{"extras": ["capped logits"], "init_std_down": 0.0114, "optimizer": "muon_variant", "lr_head": 0.0165, "schedule": "wsd", "decay_fraction": 1.0, "decay_shape": "linear", "steps": 6226}
Each number is 128 + 24 x the weight over its row's rms, rounded and kept within 0 to 255. Layers, rows and columns count from 0. The size above them is the row's rms in percent of the matrix's.

# layer 8 attention query, 64x64, rms 0.191, rows 0-24, columns 0-63
size [ 82  66  79  75  74  61  67  72  62  79  74  69  93  87  82  95  72 100  81  76  74  77  81  76  68]
[[134 167 142 111 162  88 106  98 112 161 134 155 110 122 133 119 138 153 142 155 121 134 117 133 123 141 155  80 105 119 142 142 121 128 127 125  85 121 134 145  81 131 109 155 147 163 111  79 167 140  90 150 169 117 121 139 147  72  93 160 127 129 154 120]
 [131 128 108 132  96  97 133 148  76  99 157 145 110 160 103 160 169 112 120 120 124 136 136  90 143 129 166 136 124 123 127 146 177 103 140 132 102 134 149 141  95 129 153 152 132 148  98 138 153 118 136 114 135  83 149  94 167  92 151  75 156 112 134 105]
 [110 100  92  75 117 123 120 108 118 123 139 150 132 124 150 142 132 137 121 117  53 112 141 147 128 141 116 140 165 141 110 159  96  99 138  95 125 125 164 115 107  93 141 129 118 120 107 152 112 177 123  94 103 146 132 143 120 147 142 118 159 177 182 133]
 [161 119 150 161 121 163 104 124 157 123 151 107  95 150 136  99 113 100 119 125 116 171 122 113 151 106 132 107 152 105 131  91  96 152  91 103  94 116  94 121 129 152 137 114 135 159 180 137 137 166 143 158 120 135 144  73 133 128 158 132 113  98 129 170]
 [119 103 131 124  88 155 116 116 116  97 154 123 142 108 140 182 148 142 164 133 183 124 113 122 135 146 156 159 116 143 130 102  66 116 118 123  90 119 114 117 135 157 114 154 125 106 143 122  82 124 169  88  95 169 141 138 113 151 125 106 143 151 148 111]
 [169 127 125 156 136 115 117 158 141 133 127 139 142 113 149 140 152 106 166 141 148 171 108 165 132 152  96 129 116 112 181 126 105 137 141  85 151 119 117 134  99 114 152  97  98 115 159 107 119 143 119 105 155  84 132 123 113  90 105  94 115 180 170 142]
 [188 167 168 113 133 127 135  82 145 145 127 107 112 137 172 138 154 132 104 146 101 164 151  69 134 121 154 130 129 133 103 130 151 144 138 144  98 104 150 144 149 159 130 101  79  99 136 143 125 100 120 152 112 114 138 115 163 121  97 123  94 112 148 130]
 [135 123 130 167 155 124 120 126  98 109 106 116  92 116 143 168 147 105 138 123 125 169 106  96 170 166 147 116 140  81 125 103 161 129 157 139 113 146 124  93  65 120 154 157 108 131 167 114 125 147 135  99 137 123 150 134  90 118 136 159 109 137 116 171]
 [ 64 148 123 143 123 101 145 125 138 143 152 148 110  87 112 118  93 111 140 152 154 139 158 112 128 139 168 145 110 127 122  95  90 143 133 150  97 144 139 109 109 143 132 123 180 142 116  94 114  96 116 163 107  85 157 140 154 105 179 140 163 129 132 120]
 [133 115 121  94 138 130 145 101  94 153  72 144 127 122 132 120 133 133  77 130 115 133 133 196  87 132 139 129 147 146 142 184 125 131 116 111 146 113 142 115 144 122 127  96 149 146 117 123 124 125 125 107  99 141 130 138 144 157  89 208  99 143 128 151]
 [177 117 111 118 102 158 123 150 143 102 100 133 135  98 115 164 144 140 164 164 146  92 148 116 139 169 168 138 106 118 105 125 141 108 127 135 126 150  75 149 120 121  94 145 119 136 107 154  91  88 130 142 144 128 152 138 100  78 108 104 118  84 148 116]
 [159 137  90 140  77 150 163 110 138 139 133 103 153 124 101 119 127  78 143 138 121 125 169  85 132 121 134 169 141 109 104  96 146 166 149 135 135 134 110 104 130 128 157 146 164 125 108 133 165  97 104 124 121 116 145  82 105 146 159  82 158 110 136 122]
 [ 96 132 135 147 121 127 131 158 162 114 157 159 135 181 137 155 125 146 147 126 108 113  98 108 163 112 117 112 146 126 158 108  99 123 105  92 137 124 118 161  73  94 113 132 129  71 107 157 140 184 116 137 125 135 131 101 117  99 143 104 131 155 140  86]
 [119 144 148 163  81 123 167 106 161 149 149 105 111 112 110 143 115  91 129 137 171 132  96 103 130  90 129 126 152 136 154  93 114 126 128 114 124 153 149 120 159 113 152 109 126  95 168 140 121 128 139 167  94 124  81 121 132  99 187 101 144 121  99 140]
 [123  97 115 165 142 126 125 137 129 100 111  88 147 162 145 132 135 128  88 123  73 107 173 123 156  98 115 131 139 129  84 119 116 155 111 147 127 113 135 119 119 149 156 168 153 136 129 119 134 140 112 136 126 112 214 131 176 103 125 139 101 155 138 124]
 [ 84 129 158 125 100 134 162 131 170 104 144 154 147 149 142 146 117 153 114 123 119 148 115 100 134 167 107 115 144 137 142  77 102 129 137 105 117 138 109 132  95 127 119 144 107 101 136 181 144 192 117 158  90 159 113  76 123 146 147 115 149 122 138 115]
 [ 98 143 132 141 130 168 151 120 154 172 178 142 124 121 108 162 157 103 136  98 108 116  89  92 151 125 135 115 150 112 134 128 103 104  71 123 130 182 119 157  67 139 135 137 124 110 136 126 135 165 139 129 114 143 139  97 151 118 131  80 137 150 127 123]
 [113 109  72 138 106 165 123 133 107 130 120 122 120  89 121 148 109 112 160 148 140  96 141 171 137 125 122 168 157 158 135 145 159 149 130 161 142 141 126 122 165 110 152 105 131 129 152  99 130  82 150  70 137 137 114 177  97 135 112 110  95 109 107 137]
 [112 147 147 115 152 117 131 171  96 179 116 131 129 142 125 152 178 100 107 107 167 125 109  85 121 110 129 153 132 130 121 110 179  97 176 116 120 131 136 111 142 149 159 103 134 108 103 138 152 117 137  98 163 145 111 157 139 143 127  71 121 107 110 156]
 [ 69 128 113 108 154 123 148 133 125 151 155 157 127 105  86 116 113 116  87 110 112 143 128 123 116 123 115 150 106  90  83  89 118 102 119 108  83 130 126 127 142 147 132 146 123 146 113 163 122 181  97 167 126 153 122 138 174 132 144 162 154  92 135 144]
 [148 127 144 110 116 131 111 139  88 120 185 163 108 128 109 125 146 121 153 104 106 154 111 149 108 104 186 119  99  82 104 118 118  82 168  91  87 114 143 135  98 122  92  96 116 141 142 151 132 151 125 127  99 140 133 134 152 116 134 155 147 155 103 150]
 [122 135 175 128 155 168 150 147 144 131 113 151 118 115 171 104 136 120 102 138 100 132  87  98 113 147 142 110 148  92 102  89  88 125 107 119  99 150 147 109  46 109 100 152 120 117 126 133 122 147 119 175 159 140 119 130 149 113 137 122 136 147 144 111]
 [ 83 106 132 161 139 107 156 131 165 101 162 150 128 144 137 123  86 123 120 136  86 144 109 121 124 135 105 125 122 131 147  83 120 135 119 110 122 138 114 117 105 123 128 143 145  99 127 112 107 177 111 197 143 129 104  96 141 151 177 116  98 154  99 172]
 [178 137 216 143 120 159 115 135 139 154 119 138 144 130 125  95 145 171 104 130 190 134  81 136 109 132 166 125  95 114 128 115 123 106 162 156 117 115 123  97 120 119 120 152 115 135 123  95 123 110 112 155 148 126 110 115 124 117  95 149 106 116 126 144]
 [152 152 100 147 149 108 114 114 100 138 166 100 137 173 108 120 143 149 109 115 124 134 137 125 122 109 166  67 118 138 117 127 144 130 114 111 114 155 129 169 115 151 140 152  86 141 134 123 160 128 137 152  84 145 142 150 158  65  89  77 119 119 134 132]]
# layer 8 attention key, 64x64, rms 0.198, rows 0-23, columns 0-63
size [ 61  80  73  69  68  71  66  67  68  75  70  64  75  77  71  79  69  76  79  66  71  68  69  77]
[[146 141 129  91 125  96  94 120 127 101 116 138 108 112 153 140 124 122 121 143 148 128 109 104 142 158 126 145 121 108 132 159 115  45 132 187 120 101 137 119  90 144 121 148 119 162 100 150 131 129 159 141  97 144 155 152 116  98 135 100 178 144 164 142]
 [ 92 121 112 126 147 145 165 122  92 192 114  91 105 128  93 100 146 129 131 116 135 127 137 117 130 136 137 126  99 141  99 125 132 117 142 122  98 119 128 202 116 138 156 147 153 138 113 147 165 156 114 124 131 125  85 111 199 106 136  99 123 121 115 116]
 [130  81 107 138 110 155 121 128 109 133  76 152 170 111 105 142 126 124 147  96  88 149 156 136 133 150 135 109  90 106 134 159 104 150 129 133 105 169 141 137  95 113 180 118 168  99 110 149 116 142 148  96 130 144 146 107 131 127  94 105  93 157 160 126]
 [150 118  91 111 139 123 109 143 131 128 126 142 130 117 127 124 152 204  96 120  95 175 148 117 107 128 120 158 127 113 108 127 181 158 115 140 148 131 126 143 115 131  86 127 129 121 131 185 114 146 119 170 126 132 119 107 178 146 143 134  70 131  95 120]
 [154 108 122 146 143 164 140  93 145 119 135 147 134  97 133 175 118  83 114 107 157 133 109 104 140 155 144  97 101 140  92 132 110 140 145 168 126 105 104  96 149 100 138 146 114 116 113 141  72  83 103 148 146 171 133 112 116 126 136 135 113 168 157 163]
 [130  95 114 134 169 155 138 152 159 141 117 123 192 107 112 122 170 156 154  88 130 138 121 137 129 151 120 100 114 115 117 150 126  96 151  98 160 140 116 183 106 136 101 124 139 113 107 121  93 148 107 133 133  79 101 119 115 116 113 136  79 138 165 145]
 [122 156 121 136 133  96 140 144  90 133 114 119 165  93 109 134 170 179  92 134 138 136 123 141 108 155 166  86 157 105 118 137  98 107 136 111 132 134 129 164  90 114 153  85 124 123 159 131 150 119  83 149 108 126 143 152 114 162 147 148  75 136 117 113]
 [162 122  92 135 128 134 122 148 104 142 166 114 124 132 120 147 112 105 130 129 163 139  99 143  99 139 144 159 118  72 109  82 146 102 107 165 144 137 114 156 122 141 124 180  97 135 121 120 159 126 107  88 143 187 120 145 127 111  99 128 178 128 155 147]
 [135 167 132 122 138 129 138  75 115 178 148  75 140 126 127 134 120  58 143 108 166  87 130  87 101 115 117 156 134 129 166 126 110  94 114 169 135 112 117  96 138 142 129 152 141 135 125 150 126 138 108 115 129 148 154 163 149 117 151  86 137 141 121 131]
 [134 132 136 100  97 107  99 124  90  79 114 136 123 108 153 162 130 180  98 148  95 109 142 184 114 143 101 133 132 146 149 146 147 135 152 130 130 129 147 141 135 160 122 111 113 141 107 151  64 121 166 154 131 110 134 131 121 125 112 192 124 143 131 102]
 [114 138 128 143 131 143 123 155 190 162  93 153 148 120 138  94 141 114  98 132 144 182  98  89 115 125 147 103 138 137 111 126 104 125 118  97 131 108  97 157 126 152  89 161 128 125 109 150 150 140  81 164 153 117 172  93 121 110 157 121 145 154 126 130]
 [ 90 172 154 134 111 103 179  94 134 145 132  95 134 138 121 113 144 131  97 118 125 118 159  85 145 116 159 168 122 106 108 107 140 111 124 137 122 147 101 147 151 162  95 115 149 172 111 117 177 128  78 134 114 102 122 124 117 175 128  96 112 152 127 133]
 [108 107 133 141 120 141 152 147 159 168 134 130 152 120 105 143 109 139 148 139 122 185  90 106 158 145 128 100  73 135 130 125  84 121 117 117 112 161 108 134 135 129 109 112 161  91 185 105 129 140 108 111 154 135 151 148 135 129 123  83  85 102 165 136]
 [111 176 122 141 151 119 175 111 147 169 150 120 165 137  81 126 142 142 161  94 111 124 115 117 126 108 141 120 137 116 152 137  97 116 184 129 169 149 130 142 144 136 160  67 120 110 128 125 126 115 113  99 158 133 131 133 130 115 130  90  87 115 100 167]
 [ 92 124 110 124 166 147 147 101  77 100 142 128 152 109 156  95 149 101  62 136 143 113 156 140 134 128 124 146 126 143 119 142 109 171  76 153 113 125 110 118 142 165 137 146 140 172 123 138 154 120  75 121 132 125 139 163 157 154 125 120 102 124 140 120]
 [111 122 117 104 134 109 188 129 151 175 129 114 160 126 101 174 122 155 130  96  97 185 141 123 146 160 114  87 103 131 115 119 142 140 124 115 110 183 125 147 118 106  86 144 139 101 153 115 118 128 112 123 134 134 124 120 119 154 117 119  63 108 136 116]
 [137 142  74 137 103 145 125 145 137 179 171 130 121  96 110 149 123 143 104 131 146 158  81 113 141 173 140 117 118 113 122 114 100 133 138 116 104 184  87 109 126 144 133  76 146 143 173  94 128 131 146 119 113 141 148 116 127 148 117  79 111 141 132 121]
 [113 134 123 192 109 140 116 174 154 100 149 152 107 133 164 125  81 104 167 126 160  87  90 160 122  82 111 137 127 107 144 140 146 110 136 127 153  99 113 115 170 147 145  90  79 146 104 117 127 116 127  99 131 128 114 134 113 120 120 123 134 153 149 135]
 [107 149 176 122 136 137 158 152 137 152 126 114 128 142 111 104 142 133 173 152 163 117 105 121 122 136 138  97 136 136 130 102 136 131 166  98 116 137  89 171 122 117 162  94  94 146 132  87 167 112 107  98 127 107  91 163  97 150 104 100 111 131 110 176]
 [109 147  85  59 140 172 145 114 132 150 126 135 160 159  95 131 137 125 127 117 115 159 175  86  88 146  90 139 135 117 120 119 136 173 137 142  93 165 150 141  99 100 135 129 126 110 128 133 136 175 118 139 122 110 142 118 140 142 130 136  94 117  91 148]
 [162 124 117 110 128 172  81 147  92 143 158 135 127 119  95 172 169 113  97 147  99 118 135  97  90 129 129 135 101 133 111 126 146 105 152 143 106 111 150 146  90 111 142 139 148  94 126 170 117 188 136 135 137 174 137 114 151 119 134 138 154 118 102 112]
 [169 147 111 120 125 157 118 122 165 158 100  96 161 120 103 143 152 144  94 142 107 172 104 124 151 176 152 143 143  96 101 102 109 123 106 140 113 139 107  70  93 153 120 164 105 138 156 127 145 153 106 111 126 135 168 133 118 123 125  95 122 109 159 112]
 [129 144  82 125 148 125 169 140 131 134 136 103 166 153  92 122  82 120 156 102  79 152 131 153 139 168 110 121  99 149 158 115 136 159 121 105 121 141 102 109 120 123  99 134 169 116 163  83 131 169  92 103 132 136 148 136 114 132 133 108  81 131 122 150]
 [153 120 157 115 138 106  99  92 155 107 130 169 149 162 140 140 149 170  91 133 132 146  76 134 149 133 119 127 138 170 101 159 142 149 149 146 129  87 108 102 103 122 107 155 109 141 130 131 144 124 130 149 164 105 133  99  69 103 125 159 146 109 133  95]]